Part of a small language model's weights.
Size: 10 layers, width 640, MLP 1728 SwiGLU, 100M parameters.
Architecture: biases on query, key and value, some layers without attention, local attention windows, shifted keys, exclusive self-attention, value embeddings, capped logits.
Training: 969M tokens, 5004 steps.
Each number is 50 + 15 x the weight over its row's rms, rounded and kept within 0 to 99. Layers, rows and columns count from 0. The size before them is the row's rms in percent of the matrix's.

# layer 7 MLP down (transposed), 1728x640, rms 0.058, rows 196-232, columns 64-127
098:57 59 15 57 63 54 64 53 38 29 62 58 56 57 49 58 48 54 38 37 37 69 46 40 61 75 53 40 52 57 63 30 58 56 61 30 42 25 61 87 57 47 74 20 22 55 31 61 54 63 39 29 27 50 58 40 57 38 62 26 65 55 42 58
101:32 63 31 45 73 55 53 41 77 68 59 47 28 44 58 51 46 27 61 38 47 56 51 69 65 44 63 18 26 39 48 40 53 45 37 37 34 22 32 45 62 48 40 47 55 68 46 37 80 66 52 46 57 25 37 49 47 34 79 60 47 47 42 29
108:69 63 23 59 63 41 40 61 35 57 69 68 57 36 57 63 64 35 58 55 72 50 53 50 39 32 76 38 47 50 38 54 44 42 46 55 56 54 45 44 58 47 19 41 33 66 50 38 11 71 77 35 48 58 41 76 58 46 42 46 53 29 11 51
096:34 66 32 37 62 64 38 39 79 07 33 72 55 64 50 47 67 25 35 56 48 56 49 52 36 25 39 80 37 67 50 46 25 56 35 77 17 33 79 53 55 28 45 47 22 38 62 64 52 32 56 58 46 46 44 42 46 72 28 26 67 62 40 64
096:53 54 43 38 48 60 52 32 33 46 73 44 42 46 69 49 59 55 49 66 69 48 58 73 45 58 19 43 38 77 39 41 45 51 36 53 56 86 49 65 60 55 59 68 61 39 65 26 53 51 62 37 27 41 47 55 70 51 48 38 68 63 53 48
106:13 58 66 58 33 59 35 48 46 49 54 68 58 43 33 28 78 44 48 26 60 45 54 66 39 13 51 77 57 74 47 53 42 65 48 51 24 62 55 48 50 40 30 43 37 48 56 55 47 47 46 45 55 44 61 49 51 35 53 53 13 49 65 46
101:45 59 68 49 36 58 50 70 49 55 52 50 47 21 29 53 76 38 33 49 41 49 42 49 53 40 72 50 37 49 35 35 47 63 82 42 63 42 58 63 51 40 64 36 63 58 33 55 32 28 27 42 48 66 70 56 50 27 54 44 73 45 51 57
098:60 28 49 52 50 53 72 37 42 39 37 54 58 59 68 63 16 53 61 39 36 48 53 26 65 63 28 42 72 42 53 34 62 62 64 63 26 60 54 47 52 79 47 20 57 68 69 60 35 34 23 63 48 43 43 77 67 45 51 51 27 41 60 34
100:60 35 57 46 36 69 71 52 43 54 38 41 54 42 64 51 19 50 27 68 52 53 60 64 39 45 44 45 52 72 43 79 68 24 67 68 19 60 22 57 55 68 66 55 58 69 47 43 65 41 38 57 58 64 33 51 34 40 34 47 51 68 64 40
110:58 75 59 26 60 25 28 30 53 23 42 16 38 50 25 49 69 36 61 46 41 73 42 55 45 45 79 48 57 72 45 50 49 36 80 74 26 40 45 57 78 37 57 56 61 80 79 61 64 50 48 60 50 31 61 35 48 52 53 41 54 64 31 51
105:39 60 49 53 47 60 60 79 59 67 53 59 37 45 15 42 91 52 63 66 66 48 53 63 56 36 42 68 58 56 28 59 35 73 43 73 58 65 62 79 86 45 25 73 41 53 56 37 34 47 28 52 45 42 57 00 43 42 24 24 74 53 61 37
099:74 39 60 63 39 58 50 59 32 66 58 56 43 53 59 48 55 35 66 30 43 45 11 42 72 14 44 44 37 53 68 42 71 48 67 33 49 52 44 39 40 68 49 37 11 50 35 11 54 44 48 45 43 46 49 69 47 42 66 48 38 32 38 64
111:45 56 43 63 48 26 30 20 53 54 48 57 33 46 22 59 45 49 77 73 59 26 78 50 47 41 36 49 60 69 48 56 57 52 25 58 27 50 45 62 53 47 59 69 43 47 65 37 41 49 58 57 67 59 49 61 35 50 19 65 24 43 33 69
103:02 53 51 35 49 57 76 36 45 74 51 64 61 66 62 69 54 51 66 35 54 48 72 71 37 66 35 45 64 58 26 26 62 40 37 68 55 39 33 32 64 35 19 58 90 43 75 45 39 33 22 25 54 31 48 19 27 57 43 37 27 54 60 43
097:28 36 60 57 34 45 56 58 49 60 81 52 41 56 41 43 66 44 62 31 44 66 74 43 71 45 23 75 59 18 57 52 73 27 60 48 38 36 54 28 62 42 66 65 37 67 40 35 27 38 41 38 32 32 37 60 42 56 55 45 48 54 55 35
103:30 69 40 56 52 61 59 67 75 49 57 57 43 55 51 30 60 56 45 59 67 45 32 37 58 33 44 37 38 31 46 55 53 43 16 35 17 42 76 31 71 25 59 48 20 36 50 51 72 43 32 56 46 50 35 40 35 23 57 75 79 53 67 43
098:27 71 23 55 47 45 94 62 37 53 29 22 56 27 47 60 33 47 41 49 76 34 40 47 63 42 46 57 38 21 43 42 51 46 38 50 32 62 62 35 73 53 56 26 22 44 41 42 73 81 24 46 38 49 59 32 36 49 75 29 33 41 58 55
092:49 45 55 34 78 56 65 61 58 96 44 52 42 34 42 87 23 61 39 50 38 64 56 74 24 55 54 54 39 57 36 46 51 43 22 52 48 73 37 59 42 40 75 39 31 48 46 41 36 33 67 43 28 73 47 29 37 55 33 54 63 63 77 63
112:64 54 53 69 48 78 33 33 69 46 37 53 69 50 55 42 66 27 45 37 74 34 34 56 64 37 35 58 57 78 62 50 68 69 55 53 44 38 67 60 66 69 37 48 65 27 84 72 31 81 38 65 40 53 12 45 86 33 47 46 54 49 35 32
110:66 31 69 48 69 31 68 66 51 67 59 36 46 55 50 40 42 20 72 78 69 59 75 59 36 52 55 37 52 41 44 07 40 47 58 57 44 57 55 62 51 32 68 46 56 65 39 36 46 63 56 73 49 42 43 57 39 26 54 08 53 49 59 44
112:39 51 53 32 36 70 59 45 38 58 59 29 28 64 30 57 64 37 49 40 43 48 55 45 65 30 68 55 45 47 28 46 42 65 58 78 92 31 56 54 78 42 51 37 53 48 33 35 36 67 70 53 56 66 58 61 66 69 73 49 51 38 70 67
100:73 61 46 99 41 50 60 46 46 54 61 22 48 81 40 47 57 67 70 59 51 37 59 99 30 51 36 33 50 62 28 66 53 54 22 45 43 38 82 23 54 31 61 41 58 59 41 53 47 54 37 22 45 67 73 38 55 62 33 51 49 49 39 25
098:31 57 34 39 52 58 22 35 48 44 31 48 66 47 54 57 65 54 53 37 75 41 63 48 63 86 55 80 43 34 50 80 46 46 36 58 60 40 45 49 60 35 66 52 39 49 35 61 54 49 36 45 47 39 53 43 59 21 42 52 52 59 77 57
109:26 51 73 35 49 68 73 46 75 40 48 37 99 77 31 40 31 54 41 61 48 53 62 64 48 59 43 52 32 39 64 72 27 47 39 71 74 49 53 26 77 53 18 86 31 65 67 37 37 32 46 41 84 41 63 65 34 48 50 43 49 27 36 68
098:54 48 36 38 28 47 46 37 59 63 72 63 45 46 27 33 36 46 30 39 74 54 55 74 29 53 54 43 62 61 46 59 61 38 52 82 49 74 43 34 78 45 30 60 32 43 58 62 65 48 47 60 40 45 68 59 51 67 34 43 62 66 70 36
107:38 49 58 65 55 49 43 53 64 06 73 67 44 50 43 26 75 63 62 54 53 37 76 42 57 32 29 37 60 46 39 42 68 40 50 68 62 44 82 80 54 67 57 29 30 47 50 23 53 44 47 40 42 37 49 67 50 41 44 50 52 63 34 28
099:45 49 48 31 54 55 53 51 28 50 44 52 60 66 65 32 35 74 34 66 37 25 57 45 43 28 59 45 55 52 49 73 37 79 59 43 62 64 44 13 62 86 63 63 44 48 73 65 64 36 42 40 79 54 53 58 64 55 34 42 37 39 59 44
101:57 37 29 39 40 64 48 65 33 57 62 55 48 42 56 34 31 50 43 47 71 40 65 63 56 41 72 42 35 28 45 47 62 51 63 40 54 79 69 27 58 55 16 45 39 43 71 46 64 43 46 43 46 47 45 35 75 39 55 26 66 32 39 59
100:49 53 35 82 74 26 22 47 41 75 41 58 58 68 75 55 37 49 68 44 47 48 60 59 61 69 59 55 37 44 54 85 36 60 41 41 50 50 52 59 30 40 35 54 33 66 21 56 64 53 38 53 32 37 65 40 42 37 41 46 38 57 76 55
106:38 67 22 54 58 49 37 43 47 80 51 54 64 40 38 38 38 54 52 22 36 44 60 30 47 50 21 55 42 43 56 32 53 67 15 26 69 21 61 31 52 42 61 39 52 56 52 50 47 44 46 47 36 22 54 36 34 45 62 29 49 53 39 57
094:47 33 24 38 59 32 53 61 51 37 47 68 41 48 53 85 52 49 50 43 51 57 33 52 51 78 64 66 54 41 46 48 26 32 42 81 34 46 46 70 39 35 64 51 22 63 42 72 44 50 60 48 57 46 49 57 37 37 94 48 44 41 55 75
098:47 79 43 63 46 32 65 37 30 52 35 52 42 37 35 20 29 34 51 21 63 47 51 70 53 67 63 55 89 43 42 44 58 33 20 62 42 30 30 47 25 70 58 02 59 46 52 40 56 43 51 48 27 47 41 70 59 34 07 25 32 54 58 44
103:60 47 58 45 59 42 45 53 58 63 62 56 57 37 50 57 50 51 73 82 47 42 57 51 54 58 53 35 41 41 65 71 42 47 23 51 40 45 80 45 42 44 67 58 53 38 75 53 23 45 28 32 76 29 64 46 51 44 73 25 26 35 43 69
100:46 59 59 62 62 52 46 81 33 32 90 59 54 55 58 54 65 51 39 47 69 46 47 68 34 44 83 47 43 67 40 53 55 74 34 55 68 56 62 56 44 43 70 49 27 49 32 48 41 48 47 45 41 72 42 20 75 56 64 45 74 48 55 61
097:61 44 66 24 39 40 23 79 57 60 44 31 41 69 68 36 34 63 45 43 26 70 56 55 47 63 50 59 57 54 51 59 69 53 50 38 41 28 57 46 29 29 58 49 46 54 73 46 71 70 37 65 30 65 56 44 63 44 49 61 32 52 42 52
098:61 46 60 65 50 41 29 47 42 25 41 46 48 51 27 49 76 57 73 57 39 66 56 33 53 71 37 73 51 53 46 22 44 58 59 45 45 21 20 20 24 53 37 42 76 71 36 26 46 42 69 63 44 59 34 40 55 29 64 70 53 38 24 68
102:41 41 58 41 32 61 50 36 40 30 40 76 58 78 44 58 47 32 35 55 65 54 36 51 83 35 62 70 52 50 68 54 68 38 99 51 39 62 31 56 46 12 50 52 72 61 23 25 73 46 56 40 11 59 41 25 72 51 33 64 29 55 81 72
# layer 7 MLP gate, 1728x640, rms 0.0557, rows 197-232, columns 64-127
102:59 38 51 46 67 33 63 41 49 53 40 36 22 53 83 36 76 34 89 48 73 49 65 57 59 65 45 54 33 43 40 38 66 58 50 53 35 47 57 38 62 30 55 65 53 51 28 32 29 69 54 46 43 15 55 43 34 31 51 79 54 65 46 45
094:18 94 60 38 67 53 41 58 89 31 28 39 42 17 59 53 58 60 61 82 54 41 38 60 78 40 79 48 47 59 44 34 11 05 39 52 34 46 68 06 51 28 22 63 16 41 71 53 51 68 46 63 57 47 46 42 64 46 34 45 40 61 19 16
085:45 50 54 60 81 55 24 62 36 38 45 38 50 53 58 55 89 29 59 45 62 19 34 50 37 40 33 23 41 31 54 21 42 38 60 68 55 40 64 64 53 48 52 54 53 45 76 32 66 44 68 35 42 50 42 34 37 37 70 57 47 39 79 45
092:44 58 38 57 50 44 38 56 40 39 59 48 85 73 50 64 69 44 78 46 68 31 43 71 49 61 16 27 41 43 47 42 43 65 67 45 47 54 47 52 62 41 50 16 63 51 54 41 58 66 58 23 52 45 46 56 57 43 36 37 57 41 60 74
103:67 35 47 45 47 48 73 51 25 45 24 35 43 18 71 23 26 69 21 62 46 45 56 33 61 80 56 65 37 70 27 65 31 57 70 37 40 46 33 53 29 22 37 48 20 46 37 31 48 38 57 64 58 42 38 57 50 66 66 53 70 73 70 18
099:30 31 34 43 61 60 55 65 51 37 57 44 62 29 40 73 58 41 48 50 48 26 48 65 29 40 67 61 48 59 45 13 53 54 46 24 51 56 33 43 60 68 52 52 40 65 28 32 53 47 78 52 35 38 38 59 72 49 46 50 54 72 78 54
100:43 68 60 90 22 26 71 73 31 30 24 56 43 38 68 77 24 57 38 45 34 46 36 27 59 66 53 74 46 39 36 60 36 81 45 57 37 63 64 56 47 74 28 31 76 45 50 74 38 55 56 40 47 52 68 85 28 54 65 81 40 47 53 36
101:65 32 33 36 80 74 48 58 43 51 48 44 35 25 55 36 51 58 62 69 62 47 62 58 78 61 36 43 52 49 79 37 34 50 46 46 52 50 64 68 59 30 70 30 52 52 51 45 47 55 24 59 63 25 37 48 40 45 26 44 78 61 02 61
103:60 25 30 65 52 52 54 44 70 26 42 62 81 56 55 29 53 52 53 50 42 44 51 63 55 47 31 27 64 50 54 58 55 35 60 47 42 56 27 46 26 70 48 62 82 27 57 35 60 36 43 38 51 78 50 52 70 75 68 69 49 33 46 45
101:72 68 54 39 48 46 45 66 39 68 55 41 29 44 53 59 31 53 45 49 73 72 26 32 44 30 53 27 42 32 49 54 54 42 17 28 52 84 26 81 45 58 56 61 22 65 50 60 55 36 65 60 75 61 56 43 31 37 44 33 48 54 38 18
099:83 28 30 32 51 72 47 61 66 42 49 44 52 44 19 52 35 52 63 71 73 68 65 68 64 54 51 38 47 72 47 30 50 47 43 61 28 44 43 61 65 37 36 71 31 39 38 54 58 34 42 86 48 36 34 51 44 71 63 33 38 56 55 22
109:57 59 36 50 55 62 54 39 65 43 07 62 66 36 51 39 53 59 64 25 59 49 49 47 38 45 65 51 58 31 48 50 40 51 43 47 34 54 42 69 53 58 70 37 86 57 49 63 33 52 48 55 25 65 30 70 40 53 25 63 88 56 60 37
101:36 35 58 56 52 47 39 28 39 44 34 45 76 66 39 33 43 51 47 63 57 56 54 84 29 31 35 50 35 48 35 75 45 50 45 23 66 36 66 34 63 71 34 40 18 56 51 58 50 28 50 75 21 33 40 33 51 29 38 28 53 69 31 32
097:34 20 48 41 53 30 63 62 39 64 31 46 33 53 52 42 40 50 41 59 79 37 17 45 40 47 47 40 64 45 52 56 34 43 36 71 56 47 54 49 34 41 54 54 52 51 41 51 63 68 45 49 58 59 52 47 52 42 26 42 62 49 69 52
097:87 43 56 68 43 51 57 50 47 48 46 49 66 62 42 66 58 51 55 50 68 83 72 22 63 46 71 27 54 49 55 68 60 66 60 70 35 34 78 66 33 40 45 73 52 37 25 51 42 52 56 45 27 47 31 42 58 44 71 39 71 34 49 69
101:52 44 64 54 64 37 37 55 57 49 54 58 39 47 16 51 34 71 36 69 65 82 27 36 45 70 58 77 57 38 77 43 52 56 47 49 99 50 55 34 47 24 78 64 45 52 45 43 53 75 30 55 31 47 46 33 69 31 73 34 48 51 60 27
090:27 48 58 36 29 71 63 41 49 60 53 30 44 49 60 70 52 42 33 59 34 50 62 51 40 61 27 42 38 59 40 72 24 46 44 58 61 68 24 16 47 48 37 50 39 57 33 69 39 75 46 36 44 56 24 39 54 63 67 49 55 66 22 33
102:67 33 46 44 59 62 59 44 51 61 55 62 28 48 42 43 30 55 60 65 46 54 51 47 64 49 51 56 63 73 69 81 63 33 81 53 31 50 53 51 53 50 49 32 31 52 31 47 63 55 49 60 37 51 62 58 80 26 41 58 64 56 40 46
107:45 68 45 33 55 65 37 44 50 36 43 59 39 73 39 64 84 37 35 55 55 37 40 54 50 33 39 57 51 52 67 68 65 55 45 32 54 61 50 52 68 38 48 58 41 31 61 49 38 62 42 68 55 29 28 34 50 78 42 58 35 36 35 37
096:37 50 35 53 51 63 26 35 44 63 29 39 57 66 34 41 68 57 59 58 47 47 42 38 58 42 27 34 49 40 32 50 38 57 43 51 32 68 51 68 47 13 78 41 35 38 54 25 24 71 41 51 24 44 59 88 52 62 46 47 62 54 25 52
104:38 54 49 37 40 60 40 51 38 84 42 44 36 27 38 44 23 62 44 57 51 60 40 29 65 41 52 28 46 51 62 56 60 40 41 60 47 46 42 70 87 23 75 44 68 43 61 45 40 38 25 54 43 44 40 51 47 47 61 44 61 30 58 69
101:45 56 36 32 52 35 30 40 38 57 45 55 40 39 39 63 52 55 81 31 57 62 74 61 72 47 52 46 26 89 41 51 54 42 65 62 43 33 56 53 45 40 72 56 51 76 55 40 50 67 61 45 58 26 65 57 66 34 56 54 34 58 51 50
107:52 47 72 63 65 57 45 48 65 53 39 50 58 36 41 60 42 67 68 48 50 53 72 52 64 33 54 50 61 39 37 82 40 58 48 61 75 49 48 57 66 32 40 59 46 70 52 50 33 36 47 76 24 34 50 54 66 57 35 46 34 49 41 48
095:47 42 44 49 51 40 46 65 41 24 43 38 47 44 30 49 63 50 38 41 64 18 44 38 53 80 57 36 67 90 51 44 41 77 56 49 58 33 65 73 75 52 27 69 38 42 40 49 51 52 53 61 70 55 30 51 76 59 63 45 32 34 60 31
103:52 90 36 53 37 59 29 70 66 68 49 36 49 59 61 71 40 59 41 32 38 76 64 73 59 22 64 40 45 63 60 61 51 63 67 55 59 59 52 22 33 08 50 49 61 39 41 68 41 51 22 38 68 31 59 40 15 55 43 49 69 31 52 37
100:61 65 39 31 43 31 48 37 41 61 21 46 29 47 10 91 62 43 28 72 47 55 70 58 55 69 56 64 78 51 33 62 78 49 44 39 67 67 61 25 55 52 47 43 13 83 51 39 41 31 60 37 68 53 34 26 34 55 42 63 75 99 41 74
099:37 41 63 58 19 44 33 56 25 36 76 54 52 33 52 78 68 13 43 12 67 57 88 18 50 48 55 53 50 57 41 72 49 51 39 48 59 52 27 63 29 42 65 42 51 35 40 43 61 53 65 31 47 62 32 42 41 45 60 50 67 44 32 62
099:36 19 54 63 64 62 62 23 55 33 50 36 54 60 38 62 59 36 53 38 47 31 82 79 43 70 67 83 60 78 31 61 46 52 22 37 71 65 63 48 37 51 50 27 66 51 45 52 58 52 56 64 40 46 51 46 58 41 77 53 53 18 43 71
106:59 66 49 58 28 49 58 83 60 54 55 38 70 48 59 40 64 72 26 48 32 51 49 56 43 36 34 43 64 52 44 57 78 36 43 39 60 37 44 44 70 30 46 47 43 40 34 63 44 65 56 58 44 55 62 72 46 42 76 56 91 37 39 51
097:67 74 64 68 73 60 44 67 47 18 66 37 28 71 45 77 61 52 42 56 44 49 62 60 52 36 38 56 65 36 47 30 34 44 52 33 74 45 86 64 42 50 54 50 46 55 82 51 61 54 63 53 36 48 39 41 66 57 55 52 44 62 66 43
095:58 64 45 68 62 52 69 52 24 37 69 51 67 45 44 67 64 41 64 28 49 29 52 57 92 33 33 64 50 63 58 54 41 29 65 61 51 44 52 37 41 54 69 17 41 47 40 66 62 19 20 31 42 33 26 54 62 21 47 48 50 61 71 15
100:57 60 81 57 29 38 69 40 31 72 72 65 67 78 54 45 41 60 74 64 49 62 39 31 57 29 42 59 65 58 55 36 31 28 60 33 31 39 41 59 26 47 70 39 65 47 46 26 37 77 48 50 42 37 51 71 62 64 48 36 62 54 18 44
099:42 50 45 39 43 39 69 83 28 38 79 47 39 45 66 58 64 52 49 64 42 46 51 40 46 66 60 73 44 57 14 34 30 45 48 58 68 46 62 44 56 56 59 65 47 33 51 40 40 85 58 39 61 41 54 46 36 57 65 53 73 64 85 61
103:52 52 21 31 47 31 51 61 66 42 40 54 52 34 43 61 49 24 40 63 72 28 61 34 41 47 78 39 49 41 46 55 35 30 62 45 57 56 71 21 34 61 46 67 65 60 39 37 22 33 57 75 41 58 61 72 54 39 40 40 50 67 57 60
094:41 44 77 77 35 20 55 49 21 24 55 55 39 41 35 75 43 57 84 34 20 69 51 47 45 67 59 68 36 52 37 36 57 71 49 58 48 21 41 45 32 57 61 58 34 29 50 45 58 38 49 65 49 22 45 22 47 56 20 61 70 62 35 57
097:41 35 39 77 23 68 14 00 73 48 25 50 69 64 53 51 41 66 64 64 61 40 41 36 53 62 49 30 64 45 66 53 67 58 57 56 56 75 33 60 28 56 57 30 42 73 66 45 41 55 32 33 38 57 38 63 68 34 14 63 38 64 65 24
# layer 7 MLP up, 1728x640, rms 0.0599, rows 197-232, columns 64-127
101:51 58 50 75 39 67 73 24 15 35 43 66 52 51 57 60 54 26 63 46 34 61 41 52 46 43 67 72 40 51 52 56 68 57 39 63 53 37 57 49 46 41 84 60 46 72 34 53 59 43 73 34 50 46 43 65 43 30 38 77 34 51 77 85
100:54 42 12 51 46 40 64 49 56 71 62 67 46 28 68 72 37 43 78 41 51 61 35 37 37 39 59 47 83 44 47 75 67 65 75 46 51 10 46 73 43 53 48 44 66 40 25 44 68 45 40 30 46 39 40 27 50 40 56 55 51 47 64 61
096:63 42 49 61 78 48 27 42 43 97 70 80 40 62 36 39 74 65 61 56 42 25 31 67 58 53 50 22 74 30 50 27 50 64 48 56 75 41 52 73 43 28 42 50 47 35 81 49 36 88 47 46 42 33 44 35 63 28 49 82 34 44 83 31
097:48 66 49 55 48 51 58 28 31 58 87 60 59 56 41 30 99 39 72 50 48 20 47 86 77 47 40 59 29 46 87 46 59 53 56 62 52 56 34 65 60 55 39 57 44 40 37 61 36 49 71 50 45 45 56 50 39 41 58 23 47 49 53 93
104:49 58 58 43 67 49 47 32 80 45 61 48 37 56 44 56 53 32 73 38 55 44 87 49 43 52 58 40 41 61 38 47 77 46 58 40 51 43 74 75 48 62 56 41 32 44 47 51 50 74 50 31 54 68 63 30 62 33 65 46 49 56 53 59
095:49 41 53 51 52 51 57 31 61 64 27 26 61 53 67 47 67 48 45 19 72 38 39 25 72 60 01 55 19 70 38 45 30 53 46 71 74 44 51 46 50 49 61 46 60 56 81 66 30 67 51 51 46 30 49 28 50 71 34 97 25 98 48 39
101:32 39 53 58 29 42 24 24 67 56 25 56 53 23 58 48 52 88 65 55 47 48 55 30 56 36 22 47 27 34 66 54 63 42 64 32 77 73 43 49 40 38 58 83 65 46 50 42 85 55 79 44 69 71 39 36 38 56 50 84 57 67 51 46
097:64 52 63 70 35 50 46 49 69 47 23 61 83 55 28 38 40 44 66 65 27 61 13 53 43 48 48 54 29 42 35 43 43 52 59 49 67 63 61 45 29 73 56 72 52 57 58 47 46 35 59 34 52 50 72 35 66 47 30 67 43 50 35 51
104:20 51 30 32 42 50 70 57 54 52 52 50 03 44 47 33 60 34 50 53 62 47 28 37 85 69 31 41 24 37 58 40 39 34 31 65 46 51 61 74 96 63 60 61 52 53 63 47 29 34 48 66 28 38 73 69 47 34 38 32 56 47 85 48
103:27 77 31 34 32 53 38 41 56 45 55 77 65 58 35 28 53 54 79 58 54 40 36 48 39 49 48 64 25 51 43 16 42 72 60 47 39 49 45 46 60 21 31 59 66 49 29 60 52 82 45 43 57 39 45 45 44 63 43 60 79 46 53 52
098:58 56 78 54 45 15 35 57 53 09 43 24 38 46 38 56 48 47 43 83 47 67 51 51 39 54 60 48 74 36 35 50 45 61 23 63 73 53 35 44 71 55 04 76 50 33 62 69 64 64 62 42 38 73 28 33 39 41 42 42 63 50 52 32
101:21 82 43 38 44 35 72 27 43 54 70 67 44 59 25 45 41 45 36 60 48 48 29 77 70 42 36 56 44 61 53 51 52 43 36 39 46 61 50 52 69 45 63 49 21 35 62 43 57 20 66 50 54 70 58 59 62 27 75 42 54 48 18 48
102:51 40 32 39 59 70 61 33 62 94 54 38 39 66 47 31 42 45 53 57 28 50 43 22 40 46 65 48 27 44 52 52 81 41 61 64 53 32 33 31 50 77 45 63 72 48 08 64 33 55 62 67 65 70 53 49 53 39 35 55 59 45 61 58
093:62 66 52 69 30 61 70 35 61 69 62 57 44 68 41 31 78 61 37 42 53 52 58 50 17 41 47 62 46 56 47 46 32 45 74 46 31 25 73 45 61 35 74 46 67 73 44 28 58 34 51 50 19 47 53 42 48 24 44 65 54 42 49 44
097:64 34 26 21 24 34 44 31 26 36 30 55 45 59 55 57 60 20 64 46 42 61 40 78 16 37 66 44 55 38 36 65 52 55 51 68 43 42 32 28 42 40 59 27 37 46 56 68 45 79 60 40 45 68 36 74 57 58 50 62 54 86 43 24
094:34 33 64 74 85 14 45 82 59 46 58 50 43 16 62 75 49 49 44 45 67 49 74 45 45 41 32 69 61 43 63 63 60 47 47 57 54 49 61 40 46 56 63 58 29 41 47 69 49 64 45 43 63 64 64 70 41 47 64 73 58 58 66 51
094:66 49 45 33 51 62 53 65 61 24 70 62 26 73 16 51 40 38 60 06 48 55 62 57 42 83 69 39 47 48 40 37 42 64 40 74 49 46 81 35 66 56 61 43 28 51 72 16 43 26 44 49 64 56 38 59 55 41 38 48 44 61 67 45
104:52 42 76 49 47 34 62 63 39 43 70 27 26 12 53 74 52 55 42 65 31 45 51 70 44 29 51 65 41 70 69 48 49 51 26 40 54 59 23 06 74 64 28 55 51 74 57 25 56 19 41 21 50 66 39 51 50 62 59 55 33 22 64 50
100:61 32 40 41 55 49 63 71 64 35 55 44 41 37 51 68 60 56 49 24 41 74 33 72 11 54 58 70 67 48 36 23 59 54 58 59 95 47 52 39 44 56 49 72 45 46 59 59 57 28 61 41 53 77 55 33 69 61 49 35 66 69 77 77
103:45 85 51 48 45 53 56 48 59 51 45 39 25 65 45 35 61 50 47 50 58 69 30 56 68 50 59 30 55 21 46 42 48 40 72 33 41 45 45 58 51 34 79 34 50 66 63 42 66 24 67 49 25 54 49 77 59 58 49 62 33 38 02 35
100:49 62 15 58 55 42 45 63 53 52 82 40 59 63 62 61 48 71 49 68 50 48 48 34 44 33 56 33 51 60 58 42 60 26 27 52 51 43 78 45 58 65 56 22 47 39 38 57 50 74 50 69 69 16 24 60 64 23 38 25 26 36 59 56
101:55 68 45 50 75 22 63 33 51 46 49 49 68 51 27 12 70 40 49 36 63 59 50 58 93 33 45 48 34 69 20 94 53 50 56 58 24 46 40 32 47 32 53 68 49 54 49 65 51 62 37 81 40 46 54 46 47 62 77 54 61 58 73 32
108:62 58 55 48 38 62 61 29 53 21 46 58 50 59 31 35 44 67 46 67 48 40 73 41 69 47 54 41 66 37 46 57 58 57 45 32 63 77 56 57 81 33 45 55 66 45 48 05 42 65 61 72 46 48 41 55 64 44 78 44 69 65 27 61
093:50 81 68 60 46 51 39 60 19 50 47 63 44 38 41 66 24 39 45 62 71 57 57 13 82 31 06 69 65 20 53 41 24 41 53 65 55 58 54 66 76 21 54 53 44 52 57 46 67 62 50 59 37 54 71 52 61 44 49 38 49 57 40 68
103:42 55 66 41 56 29 58 43 88 41 52 68 56 42 53 43 62 59 39 55 55 32 61 60 33 35 54 61 49 41 39 28 43 43 49 60 51 57 64 72 52 57 82 63 30 65 55 18 70 61 41 38 64 51 61 51 15 52 52 40 53 43 51 20
097:42 33 62 32 50 32 35 48 72 52 26 33 55 50 64 48 45 57 60 47 67 57 42 42 72 80 63 31 61 52 50 36 40 13 42 57 69 44 30 64 45 57 78 49 74 33 36 66 44 14 41 40 44 24 75 72 57 30 58 56 59 29 48 21
095:59 64 62 24 58 65 33 55 58 59 72 57 61 65 51 00 36 39 45 56 31 35 75 61 66 42 15 46 27 58 50 42 49 48 41 62 45 67 55 40 54 54 45 46 52 81 83 26 33 42 46 67 27 38 42 57 95 47 49 52 61 63 49 46
099:49 70 60 59 55 41 61 75 58 53 56 60 63 40 66 73 47 43 57 50 50 31 67 37 48 57 62 61 44 42 58 52 40 51 40 33 37 48 44 33 35 27 70 35 61 51 59 46 55 46 39 77 37 47 66 42 56 64 44 48 32 50 73 59
101:46 69 39 61 42 45 49 77 70 81 46 60 43 48 52 29 23 34 32 26 34 44 41 66 48 51 36 76 03 67 32 69 63 37 53 48 69 53 40 52 68 46 47 70 58 34 49 54 43 29 29 56 50 29 43 49 60 53 76 59 59 36 36 68
094:60 42 62 54 55 25 13 65 65 38 49 66 58 36 94 37 47 49 47 62 50 55 39 69 47 36 46 33 58 58 57 62 77 47 55 20 51 62 67 56 69 50 43 35 46 48 46 74 37 31 46 60 58 46 54 45 53 43 77 64 55 22 48 51
098:36 66 47 46 17 69 45 77 44 78 45 69 35 47 28 66 33 62 50 54 61 56 60 43 67 38 44 51 42 61 52 35 51 60 56 40 52 65 29 41 54 64 57 51 41 34 53 50 67 37 60 50 54 49 40 65 53 38 47 58 40 67 48 56
101:52 62 49 39 59 44 33 67 37 65 64 44 65 52 53 52 49 46 45 72 53 49 30 51 63 75 65 48 48 36 17 40 59 32 39 69 32 58 67 60 44 80 63 68 53 64 52 67 36 56 35 67 63 45 32 63 44 60 51 52 68 60 51 44
095:49 54 51 33 50 62 52 57 65 53 56 56 46 69 72 38 74 59 22 60 63 39 52 68 36 55 51 59 65 20 32 40 48 50 37 24 92 54 70 48 67 47 34 50 56 30 67 69 47 42 50 28 44 58 64 60 51 67 62 59 30 43 60 69
097:35 49 58 55 47 45 19 54 46 48 53 44 53 44 51 45 74 34 56 38 44 58 22 52 66 93 83 48 47 37 50 47 60 52 56 54 52 40 40 39 43 37 58 33 50 42 70 56 80 35 65 58 34 58 64 42 47 46 25 27 57 31 68 37
102:50 56 40 55 77 68 37 55 61 50 35 62 37 76 49 68 26 72 57 59 56 40 48 44 26 52 56 45 31 50 48 40 70 11 61 51 41 31 40 72 43 56 48 69 56 41 54 31 45 41 22 37 27 71 39 41 32 48 61 53 57 48 48 33
097:48 81 30 29 43 48 21 35 53 42 47 54 74 47 67 59 26 41 24 56 84 56 48 78 47 69 75 62 45 71 45 32 43 45 54 64 70 56 53 58 51 51 52 65 53 43 48 56 51 66 58 31 61 48 35 36 59 74 42 54 29 25 43 95